{
  "d_mlp": 256,
  "vocab_size": 2048,
  "rope_fraction": 1.0,
  "init_std_qkv": 0.0609,
  "init_std_o": 0.0124,
  "init_std_up": 0.0609,
  "optimizer": "soap_variant",
  "lr": 0.00552,
  "warmup_steps": 200,
  "doc_mask": false,
  "train_tokens": 132900000,
  "steps": 4607,
  "dataset": "wikipedia_en"
}
Each number is 128 + 24 x the weight over its row's rms, rounded and kept within 0 to 255. Layers, rows and columns count from 0. The size above them is the row's rms in percent of the matrix's.

# layer 13 attention key, 64x96, rms 0.0852, rows 16-31, columns 0-95
size [ 30  23  28  34  34  41  41  81 127 144 154 158 150 154 164 167]
[[123 115 123 100 149 132 145 134 154 139 170 134 128 131 106 153 119 118 109 145  94 175 126 151 172 119 134  99 162  97 107 139 133 136 155 115 117 137  99 148 185 125 102 120 121 106 122 130 151 158 107 129 140 138 135 120 121 156 141 123 102 152 115 130  89 184  91  96 118 107 114 116 143  74 180 117 113 142  68 134  85 184 132 139 126 129 129 141 119 108 117 171 141 140 171 132]
 [169  92 109 133 135 147 125 145 148 160 118 130 109 136  96 107 133 141 155 126 147 120 115 107 102 127 131 113 173 164 137 122 148 100 129 146 141 126 166 142 172  56 118 144 143 142 148 126  91 142 138 150  80 137 138 148 102 130 153 175 160 141 108 156 131 141 145 149 127  82 129 149 116 164 145 133 118 145 140 139 128 217 147 138 125 134 101 145 125 169 152 148 134  99 136 139]
 [146 135 116 129 153 155 119 139 120  85 111 122 176 155 118 117 181 148 119 118 119  87 174 151 101 112  75 116 107 111 173 125  71 119 126 122 146 119 100 120 128 140 125 118 108 168 151 103  87 119 142 161 137 114 132 139  65  77 120 142 131 131 139 138 151 132 104 119 147 146 114 115  79 157  86 168 122  97 151 107 140 133 132 125 143 103 130 140 144 165 128 115 101 127 120 128]
 [103 125 151 134 118 132 142 108 137 107 114 101 130 159 129 150 142 148 125 117  93 123 154 130 120 142 102 138 105 154 124 110 115 128 131  95 118 127  75 117 132 109 136 153  84 122 172 134 131  95 123 136  85 109 128  46  32  92 137 126 145 123 114 147 152 130 155 129 168 171 126  90 105 148 101 134 134 131 162 125 125 147 143 112 127  94 112 139 115 165 131 130 120 143 159 124]
 [ 97 135 152 109 112 133 117  87 134 106 112 110 134 151 162 141 116 117 140 100 132 103 130 137  85 124 136 147 106 158 103 105 149 130 143  84 114 116  82 120 107 106 151 146 130 163 175 123 123  90 107 145  97 102 117  86  68  86 160  98 174 147 104 134 129 139 115 128 181 143 106  84  81 145  88 149 117 126 165 143 130 138 148 122 108 111 132 121 134 149 138 138 131 127 162 127]
 [ 74 179 159  99 116 128 133 121 113 139 109 100 130 144 129 126  93 126 133 110 121 104 128 108 114 130 141 108 148 122 124 118 160 104 183  80 118 106 139 121 110 106 160 111  92 138 178 122 108  96 121 141  81 102  86  89 112 138 180 113 153 140 143 156 122 115  93 102 162 167 154 126 118 129  92 146 114 116 154 136 142 105 114 166 109 121 141 118 126 158 131 172 143 141 152 143]
 [165 104 131 117 120 125 108 144 141 131 120 129 127 119 110 129 112 153 111 150 106 122 134 103 116 102 117 109 148  93  77 168 193  98 151  99  99 118 159 138 130 112 152 133 152 106 175 128 121 142 136 127 124 103 126 132 161 158 160 151 101 121 174 122 107 111  87  96  77 152 165 156 171 120 171 127 135 136 110 143 138 135  93 138 131 161 120  91 153 114 142 167 158 119 156 139]
 [116  93 106 169 141 135 134 128 154 124 121 137 151 112 168 138 132 153 135 123 147 140  94 152 104 122 133 154 105 149 134 107  97 163  84 179 147 111  90 144 130 144  94 146 132 151  99 142 163 126 119 129 152 132 143 115 107  76  74 132 130 136  83  89 152 125 147 193 141  94  94 124 103 105 148 116 147 120 147 111 135 154 155  93  98 121 133 153 133 105 121  79 117 132 127 121]
 [128 181 150  91 120 120 137 132  95 132 148 119 109 149  89 116 116  85 136 129 122 111 165 103 164 154 127  99 147 111 142 136 133 110 162  78 121 149 159 112 124 116 157 106 122 110 156 108  96 130 136 125  99 132 106 133 138 174 190 121 138 116 156 169 108 141 122  61 128 157 148 116 142 167  94 147  96 129 109 144 117  94 110 161 152 121 121 103 111 161 133 164 129 132 118 135]
 [113 108 144  93 128 148 158  89 116 129 133 132 134 167 108 136 129 110 101 114 104 148 144 133 175 146 136 148 144 158 156 117  62 157 142 137  97 180 100 140 148 162 136 105 140 111 108 124 103  93 176 125 115 119 143 131 109 127 133 130 124 144 108 146 116 179 197 116 158 126 123 107 132 131 103 131 145 144 142 139  64  88 151 145 149 114 136 166 107 159 114 123 147 138 123 119]
 [148 100 126 116 124 130 142 100 152 156 146 163 126 118 129  86 164  87 160 121 145 158 138 109 130 135 113 146 116 162 135 112 136 113 139 113 154 170 131 121 146 124 177 140 149 111 152 133 158 121 111  89 152 146 141 139 121  70 146  99 153 126 135 126 123 150  99 128  73 121 119 135 169 138  86 174 122  62  93 128 107 115 119 146 145 180 113 167 137 148 120 152 137 148 145 120]
 [123 122 161 113 109 152  67 149  87 105 140 116 120 103 105 126 124 125 112 169 157 124 176 133 120 116 105 126 130 119 151 151 110 129 117  90 105 145  86 113 136 120  71 139 130 119 158 134 165 151 112 131 100 143 120 153 166 136 145 156 103 125 112 156  83 111 110 145 113 104 103 162 109 150  87 117 131 127 108 145  95 142 130 106 130 134 159 174 177 157 112  76 112 150 140 129]
 [137  99 111 140 160 123 137 145 137 103 102 109 114  95 115 161 118 134 150 142 142 175 135 135 101 164 178 102 137  76 159 114 121 107  91 167 141 138 129  99  85 151 150  93 135 114 126 125 161 172 134 158 142 142 110 156 122  69 139  95 172  95  88 156 122 107 120  97 117 136 114  98  76 124 123 164 119 134 147 150 138 142 138 145 117 122 167 132 140 119 107 138 126 127 153 125]
 [141 148 142 107 143 130 151  74 143 137  87 105 117 104 148 120 132 161 188 115 134  86 160 184 145 124 136 137 124 130 147 144 134  95 144 153 103 113 114 138 160 122 145 120 137 131 100 112 174 129 136 134 138 147 106 107 135 109  99 176 154  95  85 155 157  97 155  71 139 135 123 162 151 110 129 146 122 152 115 144 102 147  78 128 149 124 137 101 181 115 130 136 126 122 141 122]
 [118 113 147  99 136 144  94 121 134 123 102 140 120 140 155 164 143 114 115 178 136 120  95  79 156 119 149 121 136 130 101 101 106 164 158 152 142  97 153 154 126 130 180 139 150 148 130 159 113 141 139 114 130 167 161 142 147 136 115 122 142 142 151 142 110  88 167 134 121 133 124 145 124 105 133  85  94  52 162 121 117 167  76 118 133 111 131 110 149 173 107 118 133 103 152 123]
 [127 134 103 156 147 161  79  59 137 132 121 151 177 165 131 157 136 108  99 120 122 105  96 124 113 114 124 111 119 122 109 121  90 139 110  86 144 154 127 125 131 143 106 105 162 145 147  89 132 118  72 130 145 133 118 155 117 166 115 112 139  73 170 176 147 134 154 106 124 119 111 127 156 119 159 151 101 162 144 138 165 127 130 110 127 169 136 155 148 140 125 107 146 145 125 109]]
# layer 13 attention query, 64x96, rms 0.0789, rows 17-31, columns 0-95
size [ 41  47  41  56  58  54  66 113 143 159 169 144 153 154 170]
[[199 123  99 118 110 129 150 142 151 152 155 124 131  77 126 124 121 134 102 137 115 145  85 149 154 166 124 113 179 128 114 131 143 139 155 147 142 123 116 123 146 168 132 158 118 172 131 157 135 184 143 124 148  87 117 121  77 124 114 109  90  75 121 132  94 138 102 141 145 146 141 105 122 129 140 121 140 117  89 131 104  83 126 120 111 136 134 156 114 140 154 122 119 113 152  72]
 [ 34 138 148 136 156 121 127  84 130 100 104 126 138 164 138 130 138 151 146 115 125 128 123 119 115 129 154 135  85 128 128 131 143 117 117 102 132 133 164 115 100 122 120  94 144 109 120  96 129  73 142 115 127 168 116 114 187 131 167 160 157 172 129 111 122 101 155 124 107 115 132 151 132 127  98 132 122 116 158 109 171 138 134 131 116 155 159  97 158 110 104 140 113 144  98 178]
 [ 91 154 164 121 174 131 136  82 101 101 120 125 123 130 138 142 111 122 136 110 121 112  99 102 107 134 132 158 114 118 115 103  96 122  91 119 119 128 139 132 113 105 127 104 161 110 101  97 117 109 127 122 133 139 139 139 165 135 158 147 138 203 141 126 147  92 156 152  98 113 133 126 106 131  71 144 130 111 137 113 173 123 155 129 110 143 153 133 175 107 104 134 109 150  85 201]
 [ 62 132 176 139 185 137 115  82  89 122 134 118 112 145 120 148 124 141 139 119 123 111  97 112 126 135 119 152 148 112 134  92 121 104 107  92 120 133 120 128 136 101 112 111 150 150 107 125 136 101 131 141 120 154 146  81 122 130 162 157 134 167 121  91 159 111 157 154 107 115 128 127  95 112  92 133 137  93 142 113 191 121 156 139 107 119 131 142 155 128  92 160 117 160  84 166]
 [ 75 109 156 150 181 154 115  81  96 133 133 112  98 137 129 151 119 131 143 126 116 100 122 128 122 141 137 162 139 111 138  96 113 101 139  75 105 143 134 149 169  99 118  95 142 156 131 152 139 101 147 160 129 140 123  91 103 130 163 120 132 159 110  78 141 133 163 170 136 113 143 134  98 104  93 147 121  95 139 123 168 146 138 151 100 124 126 127 161 123  96 158 135 148  84 163]
 [101 130 146 133 194 140 100 116 137 103 140 127 135 133 127 127  70 142 172 123 128 118 141 108  96 137 146 139 134 101 119  87  98  79 132  72 124 148 153 138 128 125 158  89 154 142 107  90 117 109 145 133 125 145 134 110 184 133 159 163 122 184 126 115 138 122 141 134  87 174 144 121 112 122 101 114 162 102 140 115 135 129 170 134  93 130 117 130 143 122 121 128 140 137 108 179]
 [160 127 118 104  71 121 154 132 108 153 129 121 123 139 148 124 164 136 103 136 119 158 118 140 141 121 130 125 111 150 143 183 149 175 134 204 129 106 113 116 122 121  77 182 119  97 163 133 146 142 105 113 156  96 136 141 106 123 115  99 117  90 142 154 124 115 108 126 163  61 112 119 149 117 152 137 107 146 120 135 131 131  77 123 141 136 148 143  89 128 124 121 120 122 144  83]
 [127 120 173 131 136 117 153 111  69 132 156 123 139 149 166 129 142 162 111 132 133 139  78 140 140 105 139 151 133 167 175 135 100 132 128 173 123 114 117 139 112 127  95 167 143  84 151 116 148  94 132 134 142 135 164 123 125 118 127 123 103 136 114  97 172  96 149 174 129  88  98 109 137 131 120 166  80 131 130 132 172 128  87 123 121 139 188 130 104 110 122 132 110 119 145 100]
 [141 161 109 110 160 152 106 144 133 143 118 173 104 118 130 100  85 110 127  75 116 149 156 105 145  98 111 174  94 107 139  94 115 129 156 111 107 157 113  92 143 126 154 133 130 123  88  98 127 126 146 147 143 185  99 111 134 147 113 158 163 144 114 144 108 166 114 140 138 169 101 119  78 129 136  79 149 111 140 109  99 139 131 124 122 122 132 165 129 107 130 161 167 108 104 109]
 [118 118 161 162 143 133 155 130 127 111 166 141 112 171 100 100 144 167 180 152  93 116 127  82 151 124 117 151 128 108  63  75 103 125 157 132 149 110 128 103 101 115 110  90 112  80 113 140 144 137  93 145 123 162 119 141 139 141 118  94 165 111 148 121 116 145 136 160 133 123 137 164 126  96  86 140 143 112 109 161 107 103 117 126 140 154  97 128 132  84 146 106 120 137 139 122]
 [ 98 119 128 100 145 112  71 116 152 142 110 145 134 126 119  90 151 116 124 128  72  83 107 129 147 156  89  92 132 117 133 159  87 113  95 127 103 142 107 122 144 105 141 131 147 137 128 133 108 109 110 160 132 130 152 118 150 124  78 154 115 133  75 121  81 102 124 137  94 172 143 121 101 123 107 165 108 130  61 122 136 112 109 121 106 155 118 135 111 116 134 134  79  98 149 119]
 [147 122 145  62 120 147 150 158 107 157 155 130 152 106 140 149 155 129 137 135 102 154 140 131 109 123 149 123 148 110  75 143 117 145 111 119 138 144 149 119  98 127 150 147 146 115 138  82 143  88 134 157 145 119 144 119 108 127 133 112  96  97 149 170 126 149 106 107 130  75 166 128  81 122 113 142 112 138 134 162 176 107 120  92 156 131 189 112 107 105 138 132 111 100 172 150]
 [169 144 150  92 124 109 149 116 119 166 105 120 155 129 162 140 146 142 154 153 149 130 112 146 107 129 135 111 113  92 103 119 106 115 112 129 170 156 117 140 165 105 132 133 126 119  90 121 145 116 130 161 106 148  88 136 127 124 107 156  71 136 150 109 136 167 129 129 136 127 129 143 123 110 112 124  76 113 121 120 128 104 152  69 101  50 104 164 170  96 149 145 145 144 155 117]
 [ 94 141 150 119 149 147 145 154 142 139 151 137  94 126 117 147 132 133 145 136 101 151 130 150 122 152 146 172 138 119 139 145 145 168  99 105 135 160 121 194 127  94 143 140 102  96 152  99 114 110 113 133 142 117 143 157 144 154 105 166 164 148 179 119 145  90 119 119 149 110 101 107 117 113 139 174 160 131 149  97 129 121 102 113 140 126  55 143 178 129 135  99 122 101 116 101]
 [144 160 142  89 103 203 110 121 126 127 119 103 106 161 122 145 123 148 135 126 121 141  89 117 135 132 132  84 148 130 150  86 146 136  98 116 125 109 111  98 139 161 111 162 120 119 116 119 120 122 157 119 162  78  88 162 169 122  74 127 170 115 145 147 152 130 134 166 142 132 122 137 141 163  87 156 107 113 110 108 107 122 134 118 142 147 104  88 121 142 112 165 149 125  87 148]]
# layer 13 attention value, 64x96, rms 0.138, rows 0-20, columns 0-95
size [125 122 127 127 127 136 133 126 126 126 125 128 131 130 116 122 128 127 127 129 115]
[[130 156  97  79  89 143 141  96 146 116 129 148 165 148 122 128 123 126 139 130 106 141 124 126 108 128 174 111 117 136 121 131 119 157 127 104 164 158 119  90 153 105 158 105 136  97 117 152 196 129 174 134  80 132 161 149 137 145 108 177  93 129 123 104 154 104 111 132 135 102 182 120 139 101 101 120 116 116 124 126 161 125 155 136 132 104 151  96  88 129 138 132 117 166 139  83]
 [117  86 112 161 140 122 152 133 149  99 165 158 119 121 118 103 102 135 122 143 113 124 132 113 151 107 156 107 134 152 168 138 131 169  93 107 122 118 131 135 174 116 106 146 118 150 104 124 167 120 118 128 145 151 113 171 125 135 112 153 131 136  89 184 125  88  96 127 139 144 132 121  90 119 128 136 116 123 139  99 115 121 148 170 119 160 132  83 124 188 205 136 166 142 109 122]
 [122 165 109 150 115 131 137 114 136 137 154 131 131 130 170 122 123 136 106 130  92 117 170 153 148 180  85 132 137  71  86 149  99 142 153 120 135 101 117 128 152 153 148 114 109  56 107 125 127 192 142 138  84 128 126 143 128 117 105 118 174 123 120  84 121 112 145 150 109 112 163 134 125 137 123 141 166 133 184 129 127 113 146 123 136 159 112 122 170 132 138 136 167 137 130 123]
 [ 81 132 137 106 177 113 134 128 128 124 161 162 121 121 109  98 143 139 123 143 130 113  93 139 114 132 158 126 122 105  92 125 194 118 147 122 138 158  49 102 158 168 128 148 125 144  99 122 111 137 107 127 132 133 142 172 132 118 130 109  87 144 124  92 132 142 112 118 151 127  95 133  99 105 118 122  92 145 148 175 125 108 112 158 113 133  95  74 133 151 113  89 138 143 140  97]
 [122 155  82 111 119 117  98 147 159 115 106 121 169  70  68 130 152 129 118 154  82 126 123 132 133  96 138  82 103 130  82 131  92 105 127 134 141  93 144 163 161 133 119  78 117 120 118 121 140 126 138 127 145 159 118  96 103 126 140 135  99 159 108 111 122 133 140 138 166 148 106  93 149 155 134 155 125 105 149 151  92 140 145 184 121 151 128 138 119 120 110 134  82 149 135 117]
 [129 139 128 139 111 117  83 110  91 122 113 139 115 124 127  85  97 113 128 138 151 152 136 140 104 126 123 108 110 107 124 184 108 151 115 121 132 137 126  80 149 116 135 102 101 123 105 142 158  72  94 146 182 131 135 128  81 132 149 124 143 181 124 121 157 142 145 155 101 137 156 113 104 148 149 128 123 130 119  95 127 117  77 150 163  88  97 138 128 150 139 111 169  67 149 121]
 [132 160 105 117 154 110 157 113 137 125  81 107 115 107 137  68 165 150 144 174 105 132 150 115  64 167  69 144 134 147 115 124 149 160 154 145 120 150 123 168 122  84 116 120 166 123 156 114  92 128 101 107 136 115 122 138 133 109 132 145 120 121 118 149 151 140 144 165 155  82 125  83 103 152 115 104 119 113 137 142 154 122 125 126 140 131 164 109 132 136 104 135 176 127 106 130]
 [119 149 105 120 133 149 128 148 130 137 122 132  97 125  84 144  76 148 136 120 109 134 114 133 134 155 116 174 151 143 121 174 101 100 107 124 138 114  80 134 120 158 148 167 180 131 145  74 134 105 143 121 145 135 110 141 155 132 144 113 114 170 136 111 161  81 128 134 122 134 130 126 118 118  86 121 115 134 158 172 123 187 111 122 148 139 114 170  79 108 179  95 131 137 136 120]
 [144 130 107 126 143 147 166 161 111 133 126 125 146 117  95 126 129 151 132 120 135 129 124 113 158 114 113 155  62 105 105 130 104 110 148 129 162  98 141 112 128 136 137 168 149 135 154 123 147 142 117  97 147 120 118 119 131 154 136 123 115 123 143  94 123 110 179  81 138 120 151 171  96 125 136 158  94 136 120  97 126 126 137 142  52 123 159 165 134 170 139 132 187  87  97  91]
 [138 122 111 173 174  95  96 118 121 168 107 171 115 158 137 105 136 132  93 108 141  96 155 124 104 138 119 142 106 153 125 101 110 144  85 116 121 125 135 130 161 125 186 136 155 132 148 139 148 166 159 122 176  70 109 138 129 142 145 119 103 122  94 119 137 147 100 111 134 144 137 142 123 128 132  90 153 143 135 126 122 113 123  93 117  99 165 105 117 145  99 127  93 150 173 179]
 [141 153 133 126 143 131  98 137 127 125 144  89 120 173 156 131  55 142 124  91 123 169  82  92 148 131  87 109 125 149 131  85 138 107 123 127 146 153  83 142 121 134 145 122 170 116 107 125 182 156 136 137  88 163 110 111 115 112 141 123 105 140 158 121 116 121 120 133 152 123 157 144 125 140 115 115 131 159 141  84 111 121 113 183 125 175 170 117 123 111 117  99 122 102 104 131]
 [116 174 114 152 117 103  99 170 127  74  88 151 117 134 170 112 126  90 143 175 133 127 104 103 137 126 142 138 127 136 158 118 127 149 156 125 127 181 119 120 115  96 162 152 112 124 110  81 136 112 132 180 114 100 128  82 120 141 115 118 145 104 105 122 114 138 129 106 129 123  91 182  99 101 164 138 170 138 128 150 110 134 147 135 124 143 123 165 113 113 148 143 133 138  97  82]
 [147 124 121 141 130 141 112 125 109 149 131 207 140 152 161 111 125 168 145 113 156 150 161 101 127  91  82 141 134 121 111 149 140 137 183 137  79 134 160  98 117 140 176  95 101 141 139 119 162 146 124 118 107 147 115 131 152 142 106 170 126 102 130 135 142 116 146 153 163 128  94 104 103 143  84 122 102 125 136 150 120 136 164 108  84 130 122 129  99 106 148 119 107  94 124 163]
 [126 118 145 154 131 130 157 131 128 100 129 127 117 129 127 163 106 107 139 108 104 150 138 177 113  52 104 139 146 108 133 120  70 107 140 122 144 143 131 140 113 126 104 121 130 147 113  68 136 135 156 114 115 131 119 127 125 125 144 142 155 125 140 126 109 180  99 119  91  79 173  95 146  95 130  75 119 108 155 162 124 123  84 151  87 126  99 113 147 154 142 143  93 152 146 119]
 [145 110 110 102 137  91  99 142 148 157 134 123 131 107 156 102 107 113 141 108  96 129 152 148 120 162 167 171  99 131  90 142  87 114 152  88 136 119 156  76 160 117 131 120 119 137 144 128 104 111 149 108 117 142 158 121 130 150 126 145 164 137 128 176 141 103  74 114 174 130 114 130  96 105 113 135 148 115 130 133 143 110 105 114 117 133 124 129 122 109  86  64 134 160  71 111]
 [175 136 113  95 158 151 155 122 120  88 143 116 211 140 142 111 144  86  96 161 151 149 153 124 166 154  86 168 132 135 142 140 129 105 117 125 132 109 119  99 120 116 154 181 133 139 106 107 143 113 141 147 133 156 134 123 143 160 112 115 138 141 108 124 140 147 125 162 111 108 139 124 156  86 128 153 134 170 120 146 136 168 157 156 113  94 132 112 149 152 121 119 123 114 143 185]
 [120  84 137 162  97 129 147 145  79 167  94 134 149  97 119 112 112 164 144 104 127 100 134 103 141 102  99 110 178 114 131 131 107 163  92 141 125 153 113 101 127  90 153 138 102 149 141 104 104 162 126 136 118 141 169  82 147 100 117 131 116 155 148 110 126 110 159 125 140 128 165 158 152 116 130 160 109 157 110 161 146 122 134 157 123 143 107 104 114 134  74 100 170 153 157 120]
 [101 132  72 117 132  99  98 127  88 134 151 117 121 111 118  83 140 128 160  83 129 168 146 113 120 120 145 128 158 110 121 131 135 163 101 114 103 168 131 140 109  99  86 141 143 129 168 134 113 128 188 118  94 133 152 142 115 108 124 121 134  70 136 124 134 130 146 127 157 180 102 152 163  91 151 134 114  89 138 104 132 140 137 152  95  99 155 127 159 128 136 121 143  87 122 156]
 [142 145 145 134 142 156 144 138 121  96 128 135 137 136 102 122  97 174 135 156 145  97 149 109 166 130 146 101  68 113 110 136 105 157 101 107 137 129 167 125 161 103 123 124 174 118 134 115 107 128 121 116  94 142  99 137 149  89 101 142 155 112 122 116 112 116 105 149 165 114 127 108 143  78 161  79 128 125 132 127 148  86 116 180 157 168 101 158 128 100 131 135 127 115 162 177]
 [101 167 136 148 140 183 105 133  92 134 130 122 111  99 120 125 172 146 104 145 158 151 155 120 124 117 166 149 140 131 130 121 133 128 106 144 135 130 126 139 143 136 149 123  89 140  82 140  98 152 139 192 151 117 150 133 152 138 135 125 117  95 141 137 153 150 120 130 140  78 167  89 175  80  80 160 138 117 102 117 113 124  90 158  96 156 153 138 109 126 151  98 104 115 103 141]
 [158 104 161 103 127 145 127 120 119 145 121 153 143 125 107 155 112 143 132 123 132 144 136 132 132 165 138 121 159 119 132  99 154 130  97 111 145 139 155 153  89 101 143 106 122 136 112 157 206 110 130 112 148 101  86 103 115 165 125 138 115 144 170 114 128 130  88 124 174 124  87 138 153 159 118 134 185 131 146 188 135 139 121 136 105  99  85 163 142 125  96 105 168 114 133 114]]
# layer 13 attention output (transposed), 64x96, rms 0.344, rows 0-19, columns 0-95
size [131 129 135 133 130 136 133 130 131 131 130 134 136 132 118 130 133 134 135 133]
[[ 95 143  90 128 129 131  99 105 110 145 130 136  93 128  85 124  86 149 149 151 111 138 140 121  78 138 100 123 138 164 171 112 140 139 100 162 141 133 118 146 133 110  87 132 115 133 107 144  96 140  88 161 150 142 121 102 135 128 145 116 146  89 134 108 126  99 133 158 100 166 102 110 141 153 183 136 122 165  96  80 150  64 135 151 142 130 132 118 159 130 100 152 126 122 141 161]
 [121 102 130 146 128 112 134 137  99 129 129  99 103 144 175 115 125 137 147 109 118  86 101 125 132 132 111 152 118 112 168 116 135 133 121 116  98 133 116 139 136 149 158 156 132 184 162 108 113  91 120 138 184 126 104  84  85 119 115 107 111 145 109 109 155 141 133 131 156 161  86  97 149  89 156 128 198 124 139 133 129  81 131 102 113 101 124 125 117 105  95 150 104 156 167 104]
 [101 108 142 101 119 168 124 127 103  65 113  97  94 105 105 118 129 121 134 154 117 149 166 150  85 156 168  98 154 169 157 136 142 110 139 119 129 143  98 119 157 127 122 138 110 156 163 148 129  80 134 129 106 146 128 150 173 116 123 117 111 136 122 137 119 119  84 125 125 138 105 162 143 121 101 168 114 149 112 107 162 140 122 115 126 140 171 164 101 150 109 107  68  96 148 123]
 [141 109 112 139 135 128 121 110 159  89 118 109 129 201 121 159 123 144 109 135 149 103 136 132 160 140 129 124  73 133 129 100 130 146  79 113 100 125 102 148 137  95 134 162 126 139 185 134 133 136 155  80 147 131 114 139 101 122 152 113 127  87 135 104 163 105 141  93 122 132  97 103 140 152 160 101  82 116 123 103 127 138 119 141 111 102 183 158 150 168 129 101 130  97 119 145]
 [173 128 143 128 146 164 133 149 109 150 140 139 101 141 116 144 113 127 177 151 136 117  99 103 126 160  93 147 193 157 160 103 115 127 184 133  83 134  90 133 107  93 140 154 136  70 119 113  94 149 132 117 106 132 132 136 110 148 148 115 131 123 136  86 151 119 122 133 122 104  97 173 101 129 123 155 107 126 131 138 165 113 134 114  86 157 121 135  94 146 139 124 174 142 118  98]
 [103 175 126 133 154 142 188 160 136 110 144 156 142 138 172 149 136 130 111 109 132 106 115 102 114 134 187 128 116 136 197 130 167 126 100 104 158 125 167 132 119 149 119 138 136 111 124  89 119 124 134 139 137 149 113 110 140 112 158 137 144 128 135 133 125 143 128 134  95 139 122 137 136 148 133 164  89 138 159 155 122 117 129  64 117  99 165 112 145  84 124  77 105 169 105 139]
 [144 121 122  70 134 180 113 135 141 101 158 141 172 137  98 144 119 113  87  71 124 128  70 136 133 169 115 102 124 117 115  87  86  99  66 141 112 105 121 125 144 162 120 124 156 120 104 150 112 111 173 144 111 133 141 139 155 131 137 142 142 118 110 145 141 126  90 136 128 162 149 136 108 123 158 162 135 149 123 126 114  68 116 133 164 147 123 139 116 114 127 113 139 132 143  95]
 [167  91 125 111  95 142 108  92 120 110 149 123 128 115 106 162 163 120 117 144 134 117 157 140 141 104 117 127 151 130 163  73 132  93 134 123 124 124 172  91 173 136 166 129 105 138 144 137 138 196 155 148 157 120 122 143 146 115 160 127 138 154 114 103 106 158 164 146 138  59 129 151 127 122 154 131 100 154 155 117 108 115 160 115 121 124 125 133 152 102 112 134 109  72 114 120]
 [143 115 131 163 131 126 131 113 153 133 124 116 109 115 174 145 123 135 120  92 129 106 137 148 139 126 140 135 125 134 126 104 112 126 127 139  92 162 137  98 102  94 118 122 135 158 120 131 115 168 107 102  93 154 106  95 148 151 161 128 139 144 132 133 109 114  83 118 123  74 176  79 115  89 137 138 129 139 170 174 172 101 113 116 177 115 158 146 100 134 106 159  83 107 133 181]
 [134  97 133 124 123 151 178 102 125 136 114  92 110 126  83  95 121 142  92 105 144 148  88 130 130 164 147 149 114 117 114 100  98 144 110 124 116 163 144 125 123  92 113  80  63 122 116 106 108 123 110 162 159 139  81 122 105 109 124 128 132 151 145  98 107 160 129 103 136 186 148 129 158 138 131 124 138 140 144 136 111 182 120  96 146 109 122 133 168 143 137 170 131 136 106  93]
 [148  97 118 122  73 151 203 106 131 133 130 143 137  97 117 113 154 160 139 120 139  82 144 153 122  74 134 114 121  96 178 129 134 154 161 143 132 168 134 104 156 135 106  90 131 113 141 135 119 114 118 127 148 131 134 120 144 169 116 131 121  82 139 155 120 120 107  86 117 126 121 123 182 158 163 134 151 101 121 124 137  99 116 131 123 152 124 138 114 139 137 103 168  83 169 142]
 [ 99 104 133 139 140 167 114 114 130 141 116 143 127 111 124 103 134 173 150 170 171 105 146 164 103 142 160 136 117 148 138 119 146 120 129 124  97 130 119 140 150 130 111 145 120 128  79 180 180 132 163 107 127  85 135 124 113  99  97 143 164 137 118 156 163 115 119 192 143 119 160 123 156  86 107 114 153 109 134 129 117 123 138  87 144 127 101 148 132 132 153  99 133 163  87 167]
 [156 114 131 114  92 119 113 125 170 113 161  85 102  93 109 158 132 119 158 127  62 127 124 124 140 145 138 105 179 123 149  98 119 161 125 124 172 136 107 138 139 127 114 158 104 131 139  95 162 114 139 149 140 121 124 118  99  73 111 119 122 178 140 156 131  81 121 101 145 145 134 117 137 139 127 133 140 166 117 178 135 127 127 140 166 113 138 131 157 111 148 136 178 144 119 181]
 [118 115 121 139 127 133  73 133 108 144 172 150 137 124 126 114 146 152 107 146  87 114 138 131 132 166 154 130  62 162 146 186 132 102 177 139 137 139 132 115 125 149 159 139 144 143 115 156 116 163  66 139 154 127 142 138 120 151 147 130 101 181 112 126 148  99 111  99 114 157 116 182 113 156 149 117 125 103 135 128 151 153 118 127 137 110 121 168 129 115 162 125 148  93 100 117]
 [ 97 150 112 113 128 134 149 140 142 100 146 118 105 124 130 153  91 155 138 135 147 187 129 141 133 146 127 180 138 150 179 124 138 102  87 151 136 168 125 140 111 144 125 174 138 107  97 108 161  95 176  92 151 134 135 116 127 139 118 122 108 147 121 120 106 137 124 159 126 127 141 123 146 157 131 117 139 128 129 108 128 148 135 152 123 143 123 139  95 105 110 232 107  90  93 123]
 [160 131 118 154 123 146 105 119 142 113 119 133  78  98 114  64 121 119 151 116  71 161 142 158  97  86 147 121 102 103 122 149  89 107  92 116  95 109 132 165 124 128 132 167  97 138 149 101  84 108 108 149 129 120 144  80 159 140 126 132 136 107 168 139 150 144 133 160  96  94 187 118 121 127 128 122  96 105 152 147 146 138 138 118 141 133 131 158 140  99 125 102 135 109 125 115]
 [131 167 116 141 138 160 146 108 125 134 156 118 106 140 171 134 135 110 147 136 130 114 140 165 137 175 116  94 139 126  92 150 115 127 135 126 116 128 200 135  90 129 164 140 118 110 133 107 144 145 133 169 170 128 129 178 118 135 121 115 153  44 152 146 143 122  95 124 140 106  87 119 112 154 116 133 141 158 129  97 120 150 146 104 194 101 130 145 126 115 128 146 124 117 131 160]
 [107 112 161 127 165 156 158 119 201 132 123 122 123 143 123 164 118 131 125  91 153 109 100 158 126 146 118 127 110 135 114 159 118  77 180 116 196  99 127 125 149 140  96 152 118 142 100  94 108 135 118  96 158 134 124  82 120 148 129 122 135 139 146 146  96 102 116 130 183 104 126  91 110 122 130 122 109 133  86 113 101  95 150 147 117 138  98 155 131 143 132 140 141 127 153 108]
 [124  89 105 139  92 110 102 116  96 106 157 146 175  79 164  72  95 114 138  92 140 140 124 128 145 160 125 145 116 186 134  98 146 115 184 119 109  92 112 127  86 124  96 131  99 103 137  96 142 102 123 112 144 154 132 120 126 125 106 129  91 103 125 133 110 165 150 109 117 134 134 121 104 111 131 139 128 140 139  75 132  99 160 104 144 143 149 147 126 143 154 140 166 126 153 106]
 [171 191 115 102 109 161 143 104 131 119 132 152 165 161 144  66  99 121 143 134 123  87 104 168 111 134 108 115 106 163 104 159 124 153 156 123 123  80 133 154 167  84 108 122 146 120 134 114 169  93 127 154 137 122 137  94 139 118 150 116 153 157 104 138 124 116 136 124 127 113 125 138 146 132 161 142 135 126 152 123 177 169 134 168 133 130 114 143 177 135 108 145 109 145 112 127]]